{"hidden_size": 192, "positions": "rope", "parallel_block": true, "init_std_qkv": 0.0495, "learning_rate": 0.00181, "beta2": 0.95, "schedule": "wsd", "train_tokens": 224800000}
Each number is 128 + 24 x the weight over its row's rms, rounded and kept within 0 to 255. Layers, rows and columns count from 0. Numbers have three digits each. The size before them is the row's rms in percent of the matrix's.

# layer 2 attention query, 192x192, rms 0.0464, rows 27-45,91-108,155-172, columns 0-191
105:146089108146115130128158102168137154137083103102132156147126158149110130130101101099085146130169115128168120132133163155098177162106094117103151094102140107172127117137143131099113143157151136157154139121096180139146100143156137157147073135124149104165166109115106073123147093125092139119155123163110115131128134116147131156111145149137150127176144083130137135139140118112130140123142113151112162154082092114128116106115143148167182114119156093179160150124121109147120126119146117140106119106151122107108172098120170170134123143168098139133139115108119134142140068153112159115
121:104101117121123115143085149101117122134130122123114170100159137131115113165110107146113145139124098134108158165147139118119107124103099137169151158097111133135132084138104074143103103139169144108139126115170135181172114163104147112119112114152113098133129067150142140146143180116148098133145106122115143090109141120136109118128171164081130109129150118160142130160101120112182142109155160099120096149129101136121100156144064125145096108113142102169122146126125118128152155092181110138109151143172139123093086093130127151087085129133112136124099134113134136126164172110133159151
109:173137118165168121156136150126154088121125094102136131176108144122148120122155114123126102168152148096059102073118143106090155104127141141113138131132158167153117128107105151106109105097056104082121148123148162150125137149094159163145139130180145139091117130138146117101093131125119118149075109131134092127131122154119127073177101128100156141126151150147129126163137145122130125105114107084143138168143123111123169144094134085166114185124146137138098122135130137118149121129160128122110139139106136146109142127139123133184144130148111121108094144115126112168107166154113099135
106:124130094146101120122167114103147130119109151100098126067145108134145101114135153136143173102128115112126107108139175145139122145155095117137090159135101159098103150165125128155130133127185114094102131095139093099106135141141131118121166143156131141117125100168124096128146136176131152143116134163120113116100160134152154090121142088097110096087154114072154140140091170130126173164121125148114110127118149074156172120122127140123150124093123080132088132114146127132125114142135094108112121152083113059144140110136101129108120114130143134101147078138124138163141121181103164135
111:140116116098101128121153118115140172114117134097085092113119144131151150121127170125122097120107142118127130130141108142141143126123130145162156148123136120151142095142149113118163175093151105115144139162087126067135157110128151169123153150111130118141135081145109102143160115122136144154134144141129128064111131126136132083127145134124147079139170136146144151151108105155142127140131098144117146112082174074093125079152152139096140092134178115135156138122074093145136149122145057104164123155119125164141164111089136128184146170119141152162136096110129151173134116124148128132
071:112123117156123158161118139131112131154148117085121124107104111158127151151151096119147133136136163124131102131143115174140097114166147138128120161159107083154128156169122083156132144128157142164150075147112113150140099136157165110141126118136145148146145145098102126123140152118129131140141116108144094154156156171150112129145083122083109085132137138167143154092088106126099140142152139064067107156111100171151119107144165156135119106127168151136126120159116101112184126171137131105101100118124077115158118130089136142092137133107149137120137183149119110175130119131131162141
076:103130135118103090137113106169148142121141139160119140107121106137127077191188167108147128117141134129144140100147139132096145178147090123119110127123143134132151127125172123148120142138127077083140121118107140117137138128151112131160135141140120125130119130139138118162108161161102156139106109151144102156146124070115124161133139118183134147142104129123159145119072143177133114105141103101179169108122165107110140125134097111102101138106124116175111141076132191140179127092117129167120112142094104115098116163165103120194106099149097144158120127121125105114140116129146114119
077:064095105125165130165155165142140089130149081077101136162115082132133119163164098130133150137141131134140148108118156111124126115152134128117150174130127161175102132111121141148143153123108089104145125130117129124100141137106177114123167168160109118143086120117104132180117119149105130150109153104126104133133164074108110140165118076128126112117129167136170142100119113144156080137121108141103134078114120123142103131131123148144152135124116111154161178136162133139181168141140163124127121097140103121089125157134114163140119112085159130142148143103071108109096115112113133121
087:166136111167127167166148156136145086139162074103137107122159159154142159163169130144093120191130182137116093132173114124121147125128117110151110145136121098116112137163121111126157096144170123109136085160104099105107095158143159124154111129128156097116133133129102137098130126100121127130148124104151103094100158180140142139120150120118162102122133144155100094104116146082120134109165113068112097120062125133159142139135143176122150123126113132095152158153079104118127113173147089148128165113132108127122097119120158114097133158133164121146105096129118118136112114139127135129
090:104180131123132164135188105144135151133169145107131139131153112141131147142147144114087135137141136068141124116098125129108150103158151088093120115119078155146160163117115152134074127109121118108163154118125189134122121125122106147185140132183129143129105120110111142178105127141109139173142159148170129161110107122096139141114135108109191112129160138100122095150148177142143160122074152131135096139166096088159146130114108093105140118121128115130088106116133121104147155143128126140112101137105109136101122125083118144119136127096126128118103140123170133112163119169101091161
079:142123120110154155160141093094161156106117140082159124144154090134128138095147195106109106120110088145197143117134146118098135119125137079126115177113077140175156112134118105131097142129132124133135148109106144104139130147116103100125132156155153164128091120150119128159107167141104123145103161122111099163131121115121126118130099096141097108163116167102136150169091104121092096144134134129117129078129111075123115056132111111149087126087146133133144112140150099135165111103111136099122134122118111132103124143095126156135114151149093133086154170123120149095136152123127133171
092:136117166104104117142176119126133123122183062087142121141117125127116129125134134079133132110126139130098158133122161132111119101160144133095122141132130167146172153107120136152171182129131123102149143116136151078140147108120098142075098176109133153107161164136148120120111132128093161154142152122151129101123134110156077145133126116138139148120128130147151191167123106129164119143126138159084143120101108111155146096124116140116153158136151158104137117092128087120141151124111116125112156150152095136113133173069116139121157120119171143150173141118112082158127096129161074151
083:081187105081128159085105102105141150173123131077139111132109117131121122120144138132140145074139134105120179126100134125106104111148112144136111108148090148109115127121146128135119162168090116125122149142152143148156133145111133101110114132102121111153121156123141123124123144123157169148127123153150147097108129119142122107129093145157109133161137122177158114113096133152131090100111121118152144128120127096111090149161132139090113118112150131090162113171093126116167210137118180153128119122089084146093100149172147127188079104149120113091125135130102146139103116095155141121
098:115094149069153083130128112150136142121128134057121118121124150073126167131132136158135115089141123086119115129092151093106128175140131100104093115118138177148154151099119129135141106087124136123107168151190095103172162131098075124154136153153174149118136121133097143159113116158128108160114154111118138108137108160077123107099116141162121128129124101100173093150135094154113163114109136101142121097142133105132132074175117139109104128116111148137114116119132135112133164146121146089171114125098153106139136113109138132175129166126134126132135137153167112152115119133118118160
091:117126118137124118140090161131126100122159113166094166154116129129128143107120107105129138144162143147125140117146107142155126139149115123168106112122111123157119118121133114131149119156154109147067145099123135169122151129153167113119176101137116092104098124092127132109138113157074127090113145127159115145140159118149130118151140092104116116123123113105130183105107128113157077164158103139139117099141114213108176135141179123109079130168116149169131097127132106119158138142100192138108139179147111136140075162106131102132132113138130101095124127103144134127123131058130118100
103:132118075072117126135170107166143159127109117124130129119165166119134102154176113127102150120143142145122117101137145141117119078141102129128178143092102171142162151138126125119123177096089123111101147118138122098141140148149122102096129146145142142113138163129127128145105147133078109154102117106115089109113132142110154166137134101128130116080143096114173128125114082128114088154100090131158081121121133112113174094113161114076131138121159113176144109143112083152139164160120163120107098162146116140110115141101133140132104141169138117151140171135094086120132137085115112158
109:135147128092139119153157135155131128142120106125172130134122161129125166133156145150090106062106128095099096106107130122123136099112078170140095151130082108142130151094142142121115119118100105147123146125191106144112130165125097094134097143135134105107101143130131123130136152060146105154176146100111085131154156135095151153101113105120112152093122130148141065141126123180142117113076119133094160117114125128125128121139108138082139111141146123120137118098124134114123141165140148136166149159140088148150160112138111129084150132126111116077154162174115117111132139151095149184
120:162128129089160125163160081121114140150123111108160140101174130106116114135138108162092144115137137128100137116151119116099127104121114126091130169115137183126150141122154136128106145086121112093168137161123139072152171160138092162120119158132128113077127134156117120191115129150134129162092146097096149126146134107125166165151175107108110128140112107089166106144165121156097083130092109114124117128077131101085138097165102112121113145092093124127142155134115145149140121142141127144151152130119119156126160161126158154116150143086173141118129143164147114164123138154113088127
099:074132098146118137123086111129114102105145163104069127073129141104137118129138120112135173158117124147142140110102097131125105120158154146126089110137094115104143109082126097151128167115155178167101115143082130117126147118163157155089157171093119097132134125060142116105146136129135106113148088124127146140125152135156098109118121135140162154164142118114123155138118118141126167136164117131129117072157163122110137143105149129154103135145145124152116168131156152129119153065118132131178146120133166094124110135131117119083129124139139138159089146061110153136159119156108150133
094:142148122162139128126096153098117162129138124147117128104126131189150133150142143121127150116137146127132050148132148125092136150102106159125182122099130085164123137099128136113131144177136136090142103097134174168151120101147092135141112163129146117142127125142086096099111108123093109139133127161119118137119080115160113098123134110194113104112113175161122118129133145128152161097136154154100179102112169111107124133144120108101116125130151109121160127128149135109129136129071136151121163075133135102118136106101167120111158123077124109129139138093151150102142193079127134118
108:125149125110097127152131135140122193168099116105123140127145136119132072132161127163162162136156128154149134097126108180173098089133109151140165167185107159153127116091154124114126105138129141113118102093084133116157131152174105122082126123180162120122147157117122125104146162120130058104120108132128138085100101139133122133156154120058123126114112106128127137103126169137163143116153124098130125151120178144111143149112108157109148144101118131145145136152120133182126130139121149117104142177120120154150106123143128130156118127168111133126133172143115083087118141109120144093
098:143140100178083140162106120102115112113148105126109144133159137119119118096121097128121127116114123137099120120137142131148147154098171071159160129147140115130088152122129106123079095135129121174105130090151105146098114116123101134149133188102126152105122124143154133105070121166124121133167112109129079172142130145087080181140126139138144098107135122134061149102114107129147147153152124171128111126110131143128136149110113110084113124129105106135128090145142093179146074147135183101101143133154108136105074120113139152140126140123091092144133098130126134124101115110128114081
113:148147112151123164126140188121167163140132135150133110113117127176085117116103126110105170164122136126168130150111156152117098135101144110151129117094127115056161144100131091105106183115148126151131108144124129112161129115121154111111125117163116111135165084147134104116154097131092103132080137127132110136151127160129128135158131120160109118118116174115130135111140089140135107104182166145111170100134156115140091120142151159170153110112113109145153121118117212133110099165106150110141122110107123114114144140094133103099154118130160113084134135096151159090131109168098136133
092:148147129124143131130123135163143133155127137153142125111128118116083153131134192100152118169166134118198164106178138107126119173126122144107115137114133116117108155122166113131141131098159145060088123129107130132135148116104123145115109126140128071138114109116103091138156128128111162108168138152145140170136119146127131111118146137127145150124156117150141153161148161096137139147139127113113161122117122131146117043146119155145134122153091057147149176137086128155116127149147146140155135156147135129172186121096175089078116098142122145128125103119114134155100130121117141097
085:103143107147098153154127172122134135126120116124154136162126141100123111148124148163148137121108130138096116102103121116127088105116162088175089143163117178130103131119121152160124113091145148173128128094121098122148111207129163156092100104144159116154128128109124142147121135167121137153093104138152159142122158154120105092149121128140167126139080128102127110169118136115127086117161172093124145127090167096155117132125128117102116160105080125129152133166114136107112124062107141147155149135190130137180127097167113113129097151125154122129119153142163136124143152159145154142
085:093152113147141088131134148137115112110135128131131075133169108116095114123132102117100102122143156153113088133119155136129185126119131156109159097098124092087113075152178126106148129165139134118111181122126122144173123113118126141135169122157132131121149117125158106128142126166139108208142148158139122145135103128145131106149123089116100125131135138123144136109133116083137074141153099174099145145087092104135145156131165138140159146134155156155122120128129077115147168140130178139107107148164136157138142127143112126135130094120136128218121159163129097120140114103129151119
086:120147111111130120137138072128096134141097137126099103137162134126116109142092133107101107105067140164139129098156114122119164164135109137105137152134144126108162132189106150101144107085117134152116123148143108113142116130134133097132138162130111154093122109143127144159141127110099114154101121088124086113145140117116143107106110111131121078141085157133145144075113149133126129122124113154087134115102080176150100114121156113167097145141164164191102133110100100126172174106132147180145100128143085165112122114076148143132135088121103125159158133125097142123151134151127104178
085:188118076175101116137081114121132144153114135121116135132145155101161110087139114122120145100106117138113106141088124136152103115140102119122094163175141151101131106143068172135144135149103173108063163170113142158101138146125163138132147113145130109103137134109136173153113103121075112129092112129111153091173164123120169149111141126144115127154106134085123103141116163134131147113160124118150152098091145146125103131145109126111155100118110111112108159162127172078179123083081130123136099124106153141106121125124125095127124120128163111095115125149110117150117136148155146110
104:122121146145130131139161119126110132141108115128107130102149119067142145112109111119122119135088107122116148101137107138124158135081118127149113145101066116122134125107110136128173151123123117153127167151158112119126119063122114126071127142157128136115120196131147146131149178176148117168113129130133106110147162072104103147112110116143101138121132134127159109132171133110043141123140175105095098141122115114142145155092163169133094158184081134149119103110099132158142142126110117098126108106103112148144121123130087146136099150117106122126122123121165082157079141133098145145
083:108189143127135170132146101121140125161104152073128120097125159143139164131145130142135135135132155151074092132112107117122147171118117128113137108116136045125108119140181105177110162102120117102131157169128101101165164088117110135136160138155122133154101103138161101132122131126082109112123145077120107129193106109183131140102138082150118129121113148133145117128132116121164071116109123146111142102122117123159147163106138173112131151145152119156116152093118130150114112117156126142142143107154137129095120143117167099123123178159084124140138164132131117126128106104153159133
086:118124150080072121158123106131112147083155126170107126135149114159154133124133133169132124133121145078149141137152114115120161172125136129104160121132115091105136118113160132144138096133177111149099173157140120131150121129103086118121147160144127131099136107103101065125099136123071101124137143131156117120118119148143126157137155111159131154159150134133094120154111073102157086132125115151131158147127118093197128149110153090166117144074135160157097141120100101135114125177083144144122134153175108130113124138133137126168137126176120096111104128171101107099137095122135130135
089:108136143103160138143100125138124112145122140112161135086121127095152139153114129116136118143097102102123139089135140132096150126117103105139156160091097136116150127148156172192094188116124097141125114145122112110152156133125171145107093183124143123111167155159134101160115152133100083160111106142145130122132164126096075141162146108119167092152157096176105124121119134127143123127105122133099120109091134177129175128143173102136095140165135098127146125121100104106111158126133160133167121170123147156176122079117134116097104146126091128151117187143147133134144132143133124166
088:125127179098086177142105140132134082102127120100115132157128125124130128137123132135112089089113115124143117170130117173133133141130071138113140100144120086151092135140192138122134078132132142115126127133125119160122147142151140162111092164118161154101156094157145102123181151117117141077161117096165112133107119119117113143148151142125146162082132142144150119145110145129113077124120132169121162099133150129084123113151151167153135127120141105077147098111134070077122135139115107129114082119143152138133099153121100097155148132106148079155094136133116112132097093091111105146
097:128141109160143110114099170111132128167133091159136136130133154139138134091155160085120139143129143121171118122113110111155106164132123112131146062123103169104102116140130106134116136138169112111089131063103134153141136098142112137129159147133129131128139116130105135090152108157120147088117113122135109110082135118163104172149162113105151107124150146133165191114108104168094127163158151095148148134131141120084123113135136164140133117066198103125163126118144113082156087131107105137095170123128166158154168134120149180137156131126144137127116115108123145105108151138142125125
087:117120126162142113099106144115119091163104175141115115142103105158135100106146089118127111138130102112098141157114147135076132100124150113130118117108162119150095104110107109121160141142110145144102103146131152144140122111147131113063126139144089076150120136157122105123142111149130119129106168138112108140121083127169102147126155098137146155133120109164098106065109109153141153120102163172115133109132109116137110080109112131130072082158084131119143102151065130175137121119077145144121111171114161118110084115117161129158134138106115155144096155118102154115134133131114070099
083:088112145124134112115147121145137126099114156146165064115107128097128174164136140139090093138147116115102140159132144087119096112135118107162137106119146086116157107158142104134162098119104101134161112141104139119162117152085139054071078160091176112102115135130138123104136123116096084161166121135141143119133172117142137152150088134158094155124121130141134103130144152141091185136118131141108134138181157103120120153140090131170134123141118135133110121102160139106132138100079137126144143171139074099120085135119145157121148124133141115140144156107142121134115094121128138148
089:122150131149094151154106128105134106141158131080065099192143103146113101076117131111112116158111166126085125164177126157126155102118109187107122105129153126093164145101132124122106125164142134114113145132117131133118115103163141139168133115154133143134109126133089142118071109093144145105137099117138086140104140110090156152114135161157132118127137121153143129182137131125081122131101143090155125137131132112101121104136161120070102181136126123078101130116113134156071145139099118124094100121137110143145146134166131171131128114081102099123115134156123168142121131113146138154
097:128112149062132123144100130134135155143105178114097133100086099142146118128136139119078152152139128117128157105092130124066116128107126164158113097091155109090141155093154150136174146149147178146127148128105142095134120108140099130144135129171101128108168143148124106092119145135101137152128121142110151082087102155101122120048142123127099096138124146102116155110149144121105116165139118143159111109104136139135106118110107112156126143168108091135136141125079090135156147122112135167142153104156141120113118142163100154129100168142073115127135108147103081128144084114126141121
095:087128089146155137120125121121144108117089157124131160104071122154141143170160118133119136134105111101110151136121148106108108150131078146152168119163096127131141116143129121139161145118146161112142095121112146125149171129174143086122165101114142073111178112111125101115093117126121125160123093146087149108161128121085120138165153162168122116106120118127126090081111121108115096099122147111157136123108156145153112157093093152111155132127134157119149142141135135062127131080106150133115089134090127116146117147196115102165092124142135101114101147139111120106088144114110152167
104:162081152150095172141138128074169080131101143162138122119127108143110083125124128110135133144147129118134085106168142126094138136127158129140103111176147117122139137117096093153142102109113140141178084109128089143143157167120131115135151100118109145131155130102134131149126141145124158138175108115148163146144089159146142106129109106077089111134112146141105143114146165167146142169104105133148157136088124120144114161144148121138133133152110115152127119091128120141107084137113166103082112114074116114111170139168146171125135088158144143080155168109154141133136144120113177111
101:086090122132133129110139099134098192131147148105112163158135158142137108098159115122110152117082156116131143118148135147126180127142138107097134088107148099153128139112139129104135111156181140146086119149155133120113122102145093114124128134139125131115155110091144126112114135129122102119143153147106130131135075136123107098056088103144155100133168117144082139122157143139126112097142123136172092109059153139150153130082118132102129136131145106087161112162143117132147157154128102130126146148096154166143094131131126154098132129103115112173119112129083136132099182175132119179
088:099114089141110092153137124113149162122108157129122095159154088147116140121113123116130111130122124150164114113123154123079131118126158119165124140125143098106095083124164159144137135127138130096111113162176143125111166128096115116130136154149133152203131117155092128110125132090158144131094171117127140092049119107127111180119104078109198118127116113124125126161150127128115128125158122192150114112123132084118096138116142121188108149153111080100146102117131089119155127135127090155145133114155140140133137095093103145159125104128093115127095126147129157145105110140139138125
106:200138148149120095114119120138117110157092110192127112120150099098122128134151113116159117135133129153088149132142083153132097109157125115137142138148125154089099174093123118118137121121138143104122124149130124094106107132143140104121113139115134141140178128133141149104102105147187110130127133136170070147144152177161115129130151152126148147149101147094144126182106104074162179110138110147108096121119159140128117097142165149137141167153104131126106154153136136090115103135147091102130132133109112129161091147107127066161104129161177128141111089121156169144128133088143136127
093:116127098085125150121144152150128157136139153136146153132118095162119133120111172107118139075158113116140154135136162111116124127087115133141096141123135138162147135097156141093112118143130177120132125133169153137149108144106117146089139127106099138124131073158162147163162165113091134098101148089124121124118093131051153116132145116151132116107145106118127119109132127150134123148085174127147169140106128069113136130145091066133140146107164119168136149117071177107145154102110164130124166143147140133102123118117126163145095123156094144123108152085145119152161100146124083107
113:146133103134141149164165111133110165135117087122136145112175119116122188106140121122150116119103130134124131141175114112136140112144090113102129157120121146154149144067141099105129187073121168115137105139123160123194106128147150154109088147143133087105119122149120100157126205154115133110122141125108099118157118135110115136115140116118122143141131075130101159134112103099147150096106124121114147141142153144092098076126174103124131130112111136156113128110106125100138144127114132140164174093113140165150108148118139102143112134150140073112146162102153104138143147117134054107
116:127148132205103150156120076118072108099132085122129102134159133118135153128132101079162094160132116148098091116140090148141133151183136083094123132148110085098143147140079120135141155124141125149111117129078121124098122116177152139120118133152125141144158079125153128131124116137151127096134148113158118126112149126143129150098102123122089122113180102133138128202150128108114145111157100104132088113106114138133136147132147137147130143161096122121131133111171089088108136160113115099121100145115115128142153155110077130114138142146184135172153098151103127127111126136160142124
107:114131094131140107153157104122152157139126147114160132089175156077185133112188124162157116089125140186103166146129121136082144107126129110150125101149139171152134140149091129133115172150090135122137115153133125114097182126143108141124103113168156123124121139148090116154145149159148123160125119097148120137153122131068142131172100143125106144122115148096137099153128150105122120132135139112149123160138112122133165125134136156078087160124144142117122091095096169162111116167123203136109115169105096139142148151109117138089135144129124130091119124114082131140117137113123126157
109:135110154170120161079144146081116121142146078185146145130106162109081138164108114151124106124126148107119133206160123106144106115115100152123155157118136159134131125105157113116084154115106128102155168140103151093154097172109102133082121144138152082104137123155116123129129112158100086145114126125099085129118109133157138102123146099121136140101128112087100109120137083098093091142106110099155114135116127144087113096140123151122128130104119129102139146134116144143100132110125111177149170117120142140141104147148104108156105157121137113149096200138140112163152146151131152113
104:150146151159151142125139122134139085149147143115120110141118176135104170170111120140093139110140093130103132155183155149113121109159109137113116145152155141109097124102142114085099110095118145118136144118146141092169110187092110147118133168115161116110090149144172100164114135131084113100118103132098133123157117135099155088097157131105128134141133115120144125170192175099137135138134152093122110108102125097043141110131123100123150133125144144142142119098127112155117124118105129163114161110128089159161176125117158116136134142147124131155102170126159104145157105171105118138
111:136101125096148143106110139123122163130169134106099122150091154112121131133117123144061145109123120072116144152131120070147100101148156190156124121107157150132108131071137083126098131139119160115157117150151190127185119118101113147116154127142134113095116109095142109163108151129099081110122078127162168109131128116114143147136140133156134123176111117164119093129107139122123137111092141140111128133144135116107129101129119120089170105124141179132161104155094141161123106116113098118146154146144071139140137139161144117177113133105076156121139127113115156122134106087129122099
104:166113142119141155099134107139171127108143150135123130142113143138114134127122185161050122104149102113151135120134164114128083104149087144123115121113126165127137100088139115135123156089099115080150134100160121126149131153123091114125151194100174126077125121135143079148118179167135103127116105156127170076156084150093141077137142141092146151120124129142150150132150146118111111101141118124121139165119113109101136101126111085129109117107165164090155128128091104135132112097165113100092165124113101154116144124151145123162135121093118102121116145117136122138124093140114139152
101:134116095113142140164117162047090134115140114094103117080148121141147128109188108135141148168148139144163109110158124159115149107115130128103128116088098111070162147153158121150148152139121142138094107176114153081123125098120152157128159141142107141144132137100103140094162106108119108159147135144140116127116181122139134136114137140118122148106170124121129136119117121133125161128117088155077142103143159132126128133110141135144149129095098147144122150111165197126124178127100155130178143135121146091085110117092125135117099110132119073164116133120157154093120163124129162129
107:165138123083155122129132110127142119101154137116139152107088098113100156123118137120123157111113098091117118125131141110150129111113100099115113145109107121102166147122134130132077157075124111110161165135119153107156132152124127130130135172106117141126116103135160119162137172168119127117069135108149131135179108144106137129135150069121092103145084114083125107103118139128130116102139143091104104139088118111151152093141121095145136108100117093079166154160111135156148166120087149152172133090128119141141131080134112106073124130072128126088141153133137142144119175120085086143
099:141133149153196121109137080160138168153144082131160128142104151121089158134122147166135163113131147120108108169120152173161163136145084134149089108160129108128149135141134105100099155104129105149127147136164101102104117119087117160116126131133109116136100095152139136142159168143129121118140154153137155153126113080138162131162157078087156101107125104146133081131146147128114150119086125097093098134135133141111125101140128122130106122145146128136122114142136129141108099176161066122100162179121099113136166063144152090133138135123123131178122121117140116140131117121101092110
098:129136152183124141091097104129124067083104065111139113106114174152142136136106138077136096103148125118126121161128123113121084178130126121137155124124167131130111140122094157117109109137110146092088107116137124112148123144136121134137143169132106132130138132124110125136108097127175141154107153110112121122127137117116133092168088135127115140124155136136096129167087136099081106135151138118093163091129160138079133118135114128176136129095169126117148110094090117103122131145131097119116101132121108139199159170164168104163140137147120181082158094115100112117121117103118118153
# layer 2 attention key, 64x192, rms 0.0468, rows 27-44, columns 0-191
096:126152138116120104165102138162104093131125132139124130119092125152158137147071142147150149148132127143117132138074109111121145163142060135150126101128156132163139113125138123118142087140147143108071155115109090161136104154129112127136083073122122140103179114119120151101127129181150143116098117160154091119152110086114138111119152192112156104142105100111147172141116105100158133122129119142104131146128125154113158096118146146161050129109142099119125099173118106082090144148118105121111091144114186127138130148119174150110149140112139169135128130110124132147115138108116119140
103:075116106158100148113086142116118116139133078103137098103142173111127120141114146125119122139143119135104124109127124140160119082136135156165101205167112136134125103097196162120151097147138164127122155091156133118131113145150120155088133086117114131088108099154123116132126137121138126089088107132159120173140130138083110111123172112154092120111157096155094132130091144091139149122158132156114137119126123140153084101152117175143100084139142106095111125134177172138173111142141103141102165141135146128128115113124111077127100142114150118113125096125106108117159148097140118115
104:149119095140140131110087091127137109162112155136134137121142079146134114111140125138159109120120136138134165126153143143099129124156137082118100132082118087120183128140141157129135139134100095142126132123120129113108124106090138148064123147137103114097079132102153150123133116119106138120114118136097086147118153139106104165207146119164134114119132184134144113145098136117116090150108157122093131088117100148107155142102163141139116147124081108108091154113123139085117097129127119113122120167191171143127097121092121146083163147123122099180153108147125118099094132114087088139
105:152127116116132132131149125113109107104132157113132124136097152135127091118121116153132132151123124123117098179154134120124136125167134081147131150146132165113160146117148085101126144086104117089150139118131125190075121110151096125138129129119122150107127133118123150103167147118102058131150169112119106141106139084125100154144105128113140097111144148158124157160097119125105120150118178158090163091119150080119104099146120113113098099140118107136142113132124117113145133142137158114151184124126146107106158085149067116124167129098150114091133180089141123137160145091183070139
104:113137133104091137118168133150147136111103112128092182100136126148149117138144170125118140068100149113138134134126147164135176128179112145085168102115109122134110165088085101176122102133129093113123163131130134097133074094130108097127155173150130117106150126117133076114134112139163099125165095106170096141123146129125155125188142133107146112132157121117166132126155130123094111130112159127096108121129129092118122074104113106120109117147151092117120152131112080122126207129128077136129131131130138138146112166113142111129119161118137144155128133109171111156116140101099145109
087:112104122123134098106131116096085103143153108173079146114118117139078123126133114160147108153137132109142121154137165132141149107118143144107116102124127188120119144109136144119128069146160131108097149161132092128084147085109119148129111155095187143102161136117148157121126097099171119135111132135155142167137166174146119092081132109128174177093199144144125139156119139124164137150139138170106138084148123133127159133091111127171095154123092105143173113123143141115091112103167078138120123117117161130135144138143125143127118161142121120150128110115157128158115126123140111160
086:152114132124136131114175158159156130134113107147154079129131109149164143150095134144172151122154122160133116098122111128174138116130121078111116118146124111108074150122146113167098180119167091136125116156109169090114122114122169104133159118158065154144131154168138129157118097152114128126130124100094104127150121099121117114141142109191114138122100125153142136155077110144122151151108139139127138126131069154160134113178152105106117109155122117138111144148169106149150119116136115098158089118085129116100142151108144093111118118112160108145141140175126155147149113138075168153
087:157121095126108135121130117100103162135135130138159140099159098110129102105153125104161166139084169172148145124131137140087134088098172108094086122164135134146079123107085139124157167163118132160115128137094138144079105126153124070154122106193115159143145105157115168107138130140104160124114142150150073164099109115116129138110126130153094142155099092080078146130082160071157120087130117138139117111107148137105136127099105108144154094135114111095145121103139115108136133095134133148132169109156122160128137104150130138122136100133093109144121109103113135128140121138123152134
094:136128194123147154099130177121149102129131153146127093131106147121093133100125082130130166181135159112137147136095142076134121115124137129173122122131136123122134141095101121162109108122099136088114117129152087104096148150170170138114103117090163148113165109162102146129175133092107124103129132135158140095133142124115137134107138145118164125129153183115165166158122105110081117074141115161137108117154137120116117144080156149133106155129061143112164138129115143157112088106148127150115131112112175136081122101125153126108107143105166157104134134114131135109144130130141132073
095:132098111116187123096115117115141121111113125123083141162076115137070132128147153160103159143120097131122150134117118141144111111092111114154103127100149169134108133102164148108140117111126172147201135104103151091177124163181140110147147144131121098097137103067108173090110105154116116114133129138131105159125155116102103106161124120143116146149131153112130121127160108151147116127132125111138098080157148113154165128104138152106116128115167101126120182135154102106149119113137113147109115132148111150119145152122149073126130142101162144165132118179137142100157154128161130179
093:138133090093115105154127139125132127125099114137115165107114095093145110149116072158126175131131119130111164130143164111139124140091151112116115163129084129105115120150146148148153133133096159141087161170114122162085172065128124120129157134150105150150163143177112118130119127156073122117144084141106144132156138058100096121131124140107111124131104114123119137111139144105158142157080125126124147141137130121131107156165132125148149106144150126146088157110094127131141152113141204134153148108158141170096113098056138111102135141138097157158083137133136138111137113141132136148
097:139140102141143148170144108093174184165144175121155115095134103118169143145142117126115135096123125134071129143187097130124160133140103127101124155148116124130149104136151107119130159127121165147132104108122148129132125137098141159091120141158128148174125126117151138171085177128091151151110146082104146121124113067103089125105133178152155131125130169141120145144163138171113142135125146154142109131137127095158158129156128159166136123127069164140133147111118124155112108115168187121128124109120111168126160113120137155108118109101129157151140139112132167175136145125110163160
100:147143127090153104178138121170142120145154118104146155119150092116147130094123118105073118109088085127101134122131137132110099151087122138136143150117069121145147124130146159110129092103170103120158158147126125135159126143140117156129136126135083170157112131127142080139125134116121125074118154138153107128152104117118113113129127131115105108078064110147104164125135142156131101137119167121141158152119146137128174085142143142128164106152115126107074090140110117116121144153125157079129155080179102178140105157130128118105137114071113143109136156122159146119100098115131091158
093:146139111157167123161138143157179150137158131083083165094173133112155144180125103126124124108095096108131129105143127165124167114067112079167120133107105145122127140124140116117142134105145116143112151131171148129130104111097119131124107139144068150102081114123144154152104143126116107145129159107140134114163128154129099131174126151146121112092093103106119124095137116128118150160111136137159133165112123144127155134134158108125111132164164106173120168115149113183112188162109142133144149139141103110133114118110128150102132153059112114149102146158106112118165097143167124156
100:084103130143101109091133139114134142118113101159117144087103112126099120121165134118106113160085130113124135078131114104082123096141159114152096120113119149113075135163105148140100144122108088077123113082147089112127128165108142111189102143139142104133152157163127165146184153125132113140099141113108140114118122172132138125107139142109107178157144085096121111102109137178144126101158120122165125129149121151112161166114125154128147130105103156083129124146113132116129076121126099176144121119122148114138150154149131143155130153130133174133111087168099135122157128160074139135
093:150084131103151134122117125136127115136138107145116166087142108101129125105138144150117127147155133151146148126152138133129135124096115125116102159143111116139132102129159158123158164117175164153086138141179107140134135127105103139114116153171118109098129153152164090123098143142191141177107083120113083117131108095134093115147132108159118169095120103132154139102091098155103120118084103100104114104101115114110152109124136124102160097150140123150158105088091138091140204141092116127128140163141114127136086116107149150061138103119121133174135132137143143104105105148078151141
103:105120122095142121148105177133166092147165153074124173132127122147131163100089117117087134102145101154136121129118168131089106091120131073123106127065128180136118129119148122145116084135174157134095189139172121143131091131101099124125135131133120137139132138115149160127110132126142114120181143107118134109141107122122100140119119119168155126135086127140134102132165181084101119168144127182154120129154112136171107121157126115114134163158162152103118114127100132129171130140102153150121160099136103161115109115095138143175124120142140120125117143093117104118163097135136165111
114:130138095102146130110124164088115163145158140123120162144110109108121159112144134131120163088117132121127112120120157141126135134085163132147119156100068153145130145137159105146133146095143114144168127146120103121118134105119144105138156146147099177117151123119140101134096132135103109106179148141132103188102138141129125132132160106142133088136069134123165115104168099151091119172100158142126131119118109109051159101112128069134155112141142132117149140120101088136126172130101177146106136118151141153109116134126101110137089088050158147140096137141116153123114151102153139130